{"norm_eps": 1e-05, "attn_scale": 0.177, "bias": "all", "lr_head": 0.0142, "warmup_steps": 339}
Each number is 500 + 25 x the weight over its row's rms, rounded and kept within 0 to 999. Layers, rows and columns count from 0. Numbers have three digits each. The size before them is the row's rms in percent of the matrix's.

# layer 11 attention query, 320x160, rms 0.11, rows 214-319, columns 128-159
097:471532546466519474532503423441488539510486524468459513512500528464512523513518508502476514514526
086:521487535459490487520509505498532540467506497519498525510447488539529484481509502500456509538533
084:522481492456494506485503485496485491517494510518533489479481518553470462515493491466487481503480
093:473505503567478489542515518493477517508510514507477523534515503452501523515485491511480515523510
084:505501526481477491503471449453482514471482519475511533511483489542533516514468493513474506524480
097:504507510493563494481465525483489515497501495525495504501478506484488515504509513521480512482514
101:517495524529492496489481518495449431510558516471537486486512532518513532526463510510524521507479
098:526473520531486485518486518519546512491516481485509511454445503511515456472472508527509507510441
086:481508518488525491525509490490490563514505521505523523492456531508512473510490551484451502544494
092:543539531462502584503506481499552498492503473486507443534502521467508504487504488492526491496500
095:512547544489501514483492466480512448532500511499495472500507495517456503565484524528493517498501
123:487489542484512506513495537490567477505466534522529523519440476516534505495455471507481491480514
108:459504438503455471505516497468511512539511494493490501494512537436464470486548521527496473524524
090:479501480503513551517481523543493527517511465547521536517503460473531493468487505486495494515496
092:550501459497525487516502491516495487509559468475493492492469498496538504482496467497531478491483
096:523498490492539534497508511504517457519474480539474488538546530491496516476504504482524509520519
099:468494445536455518510527528489527521496495459506477513494533509471501511467457496485525483510479
121:503470494522482505514517512533485508518469480507515457480472515509505530481516537512481513525492
096:537456511501472524517483489505493476490496512541512466514500479515483505533484538523505518495533
137:501461483479528507512471454516469501506485468517515494501511496452530525506495488449516515467500
094:528512490493505531510572515480489504493502505498509480505497502488517504478461509485524482527544
093:466502497538479485478500450520471481501477520499463505526493479530501492503491498488489473459486
148:470530536530482474527493490504511472461512518495472532513527501513484482529471462503457484506518
091:477459493500508530475510479469517489525470494486526483480510509525488468522471539507549542511507
108:515486496478515493495502527503504501496511457494523481484468488498534488506484511493562518494543
135:486502459510475499494480506493520503521474476505486490520498497451517547483526519496483473509512
102:513486449503523500522490488514520508533451494483484514499487500424516535481538514490531453513541
093:506512510502487515496505528455530509492476533508528525502490471538470500544490482520488514473507
114:453536521495490504505521517493502511483500506468476540496533514555447458496502495504497470521486
089:503509484471527513481483517474508521502499489487522500482549546478508517485468511478532544489503
099:459511497466492529454508504474495501505523469498507509505498515473503483496514514513502488514488
084:507482511491490539473475519481469532485508494484497486517503511549458491485523503491471513503467
109:456480535512495472518521482495473511507494525498482492483513499534498475532488515497481486520495
122:504487495526471446467499493508448527508494479544518492498481479503530493513498514486496497494499
149:539485557499514491500474504504523467505526529526514465485452491528510465542487501535503536502504
095:492478511507472536532490518492503491492498460504494462487493521512493508487461515512525515531508
166:461503477537495507520515473497468520486509476498481508498525504495478503499472479475483498499490
101:479484503498476515527508496514481500496476473510493504529564520469437507518488520490474472484469
183:545486555473515502504486493503533464505506544511533471494480516501510473524454488531494505470495
089:469511496503497491497512484498479487527505529495497500497501506501476471485465510496508489521508
173:497522546482503482507495512488533477480525555492504504489501494550470485509467497524490509497502
095:507489500472494564493496506513521494509475506523507478527509527528465478499505523494519527514520
112:453513475484508491488459498503484484487477526524536506502509516495491523484494504428495473497523
154:478523455514498486495500460496451531519518454471469481473535504490488511478512502502516489505520
079:516473473553504505512498502491494531473497480467435469533495467518523528490474491519535493525496
088:508482482485490484493530521519447511492487524558549539520492530471483474480503487469475494476541
096:541475508491519528498515568512483511496477460552535507526491485475499519472479507474511511491519
093:517467478502506480520520551509470501475505522546550522503533527480488476457470514462478512477515
091:500477485526501500483522507506507503537510504514485473480526531479529503490469519471501532530504
119:456505507516488472501487457496497519504492500455448468484505490509518523529514514531502518528496
104:530505525514510504502483519488511503529525515523501494485516504467545571472525481538506526498478
099:500457438559516499474497498513457536458520486479489548524501452525525548508516454523495528438504
097:491479514485536472445447525471541501555513506503550510475491506457504489503461469492490529496502
089:488512489483513559463501456519555485505454523477488504508463466464517484500530510540478525501488
092:509499510485470488519479490460514474502530504500533490495486518484548500521475511540487537521526
093:503508520460470484501460465458506493508534501504528506516473512531484507525467487524532470455539
088:514495511505481510487540495535465497456461487502535520502492521517510535491449502451502532538507
090:501441486471510529519479582530486461513539450551509477516489480539493503503488489481511521512464
095:463530510483523503474497475479522486525477520466507507486496513523488475500488504503506480510486
091:534511489526491527462479490484520507477492503471490512510497497528507514484476464516498545506475
102:503482459515498493505546500498486480524485443503468498554524540469504500504535473493519479482482
097:495488470525472500453556466513460498483514514492517497481469529450492483484473534465492478482500
100:496463475518498545516509528506488505481564463508520450542532504487468503511514479489529507476499
093:507512501482548523507528509522483531481500486540513513512505501529512530450487502502537464529513
098:467498457453502504462468533522513484490482509510494473493480501523509441505515487540454515481494
098:480490489492533511449495506473480505510494489507547525494534507486502523503452473492485506480508
078:522540548496487494489498460469512516456491529528527536492508474499486518488487493501489524465505
103:461511471492513515494510484542463513493471518494496510502466495463509520510503457471475499478496
100:484476487534504513467490475477482486490436544520531517498516469530494474513515508497465515500522
091:497437515491495495501516482533529510525555483502451493497528493486476521485472474480516508501469
094:494453478478508530518511531492517493502473501500546494517533496531500508494512476464485526499517
100:519505466510502503468496507495557493484493513488513457515453490484514488499543488527497487501491
101:500502499508530467486484471485507506503539524483476516489478490515549502506474493483481486508489
098:475514509478505470498463501479482515479483521502491502510542475565518524465518518495474515500499
087:504552480511491515528469526470510518537458520505520486501482506488494495521505511503471527478507
091:459481516483540540450505529479482521483477525529485510526478527474484484544505478471477528539489
092:498497456527482483571511496468496495508478487496545501475475483478536465491478503482435532504489
105:489490461500491460488491477517453497507448498538512544559505488458516490490509502500462486492547
075:556521537508497508517490475480543496460517485489494504510461463498516512506489527523514496525471
101:517460482509526488529514516521489488502497476505541531519521499466492487477512488481486515483528
074:486465467546487484491557562530454493514463466490488504490518537450507489470479513479510486506481
109:490497492508506480471497502494505498501528528473472470463502529489521524520453501521509529539467
088:461483471484516502472527502489445488496522505504547499509537528536467483515495461483491523505517
096:483486489472512517506479504518528476536488494505531483480486547469487471493492503555498540488504
097:511541461490478527515469518480510532511475519515466506519512494517486464502541485575450492498555
097:515521490446541497502527485453465470494538583497479516502542525481485478535483491466481474478531
089:495480547521493490501481497445522493506505504521528508519531514531475520536522462532512482502552
099:555541507528502471531485534447515503485496550489496488505467526542511511480513487531480514499554
082:490501523512490485577492520544476499530438503484424517510479460506475524501504513487508494500490
107:482547513493490491492490471511494516446471546470449531504488522506506535474461455435488479485498
099:529492451523472545483513495506502487471518480534545496493498488502497476459518517506485526530545
098:481538513481453502516516464527505517497498535493502490501503478480503462510510514508525461547526
100:511530475474510483478478492507537495482508515518497487501471502542533465493527489525500506486493
092:506523525486483487543478462451571520488520472499494481480454471522486452516523527541497489555474
092:524505542474488516521508487515495476517475483522514489482552531483485509519515545529521453547520
098:517490484506488518531478531548466487488484522522490500529517530497491524527512519539494511510533
103:522534539542523446522500523477482539495479507467510518496533497524484496492485487480485503514547
099:464498500483527543528479487499501538511492508494541502477476512525457487526498471527504530481482
098:488509477486519530500510505452507482525524531497530508499470488493483488511528527510445470514517
091:508485565502475513562519486502472491491508487505504510457466529512482507539463531509516505519495
095:528483484512496479534556506514505486529497456517514471517497523527489525508534550513512469485516
092:481470517467498497520495486504498460533507478510534487467516539484428469506515510515535507514522
103:485497493530483457532499498514463498478480508517476529526525497516471481528472506435512488493505
098:549507494535478440550487523504534504533491485494462497500462482515503516469550451572483490478511
085:487530541473475438537461480445528498542496507513535456518478504532508524529486467505526498487497
088:479503503538515506491454487447495487482514519520558525518524468526508550536534463535484538497515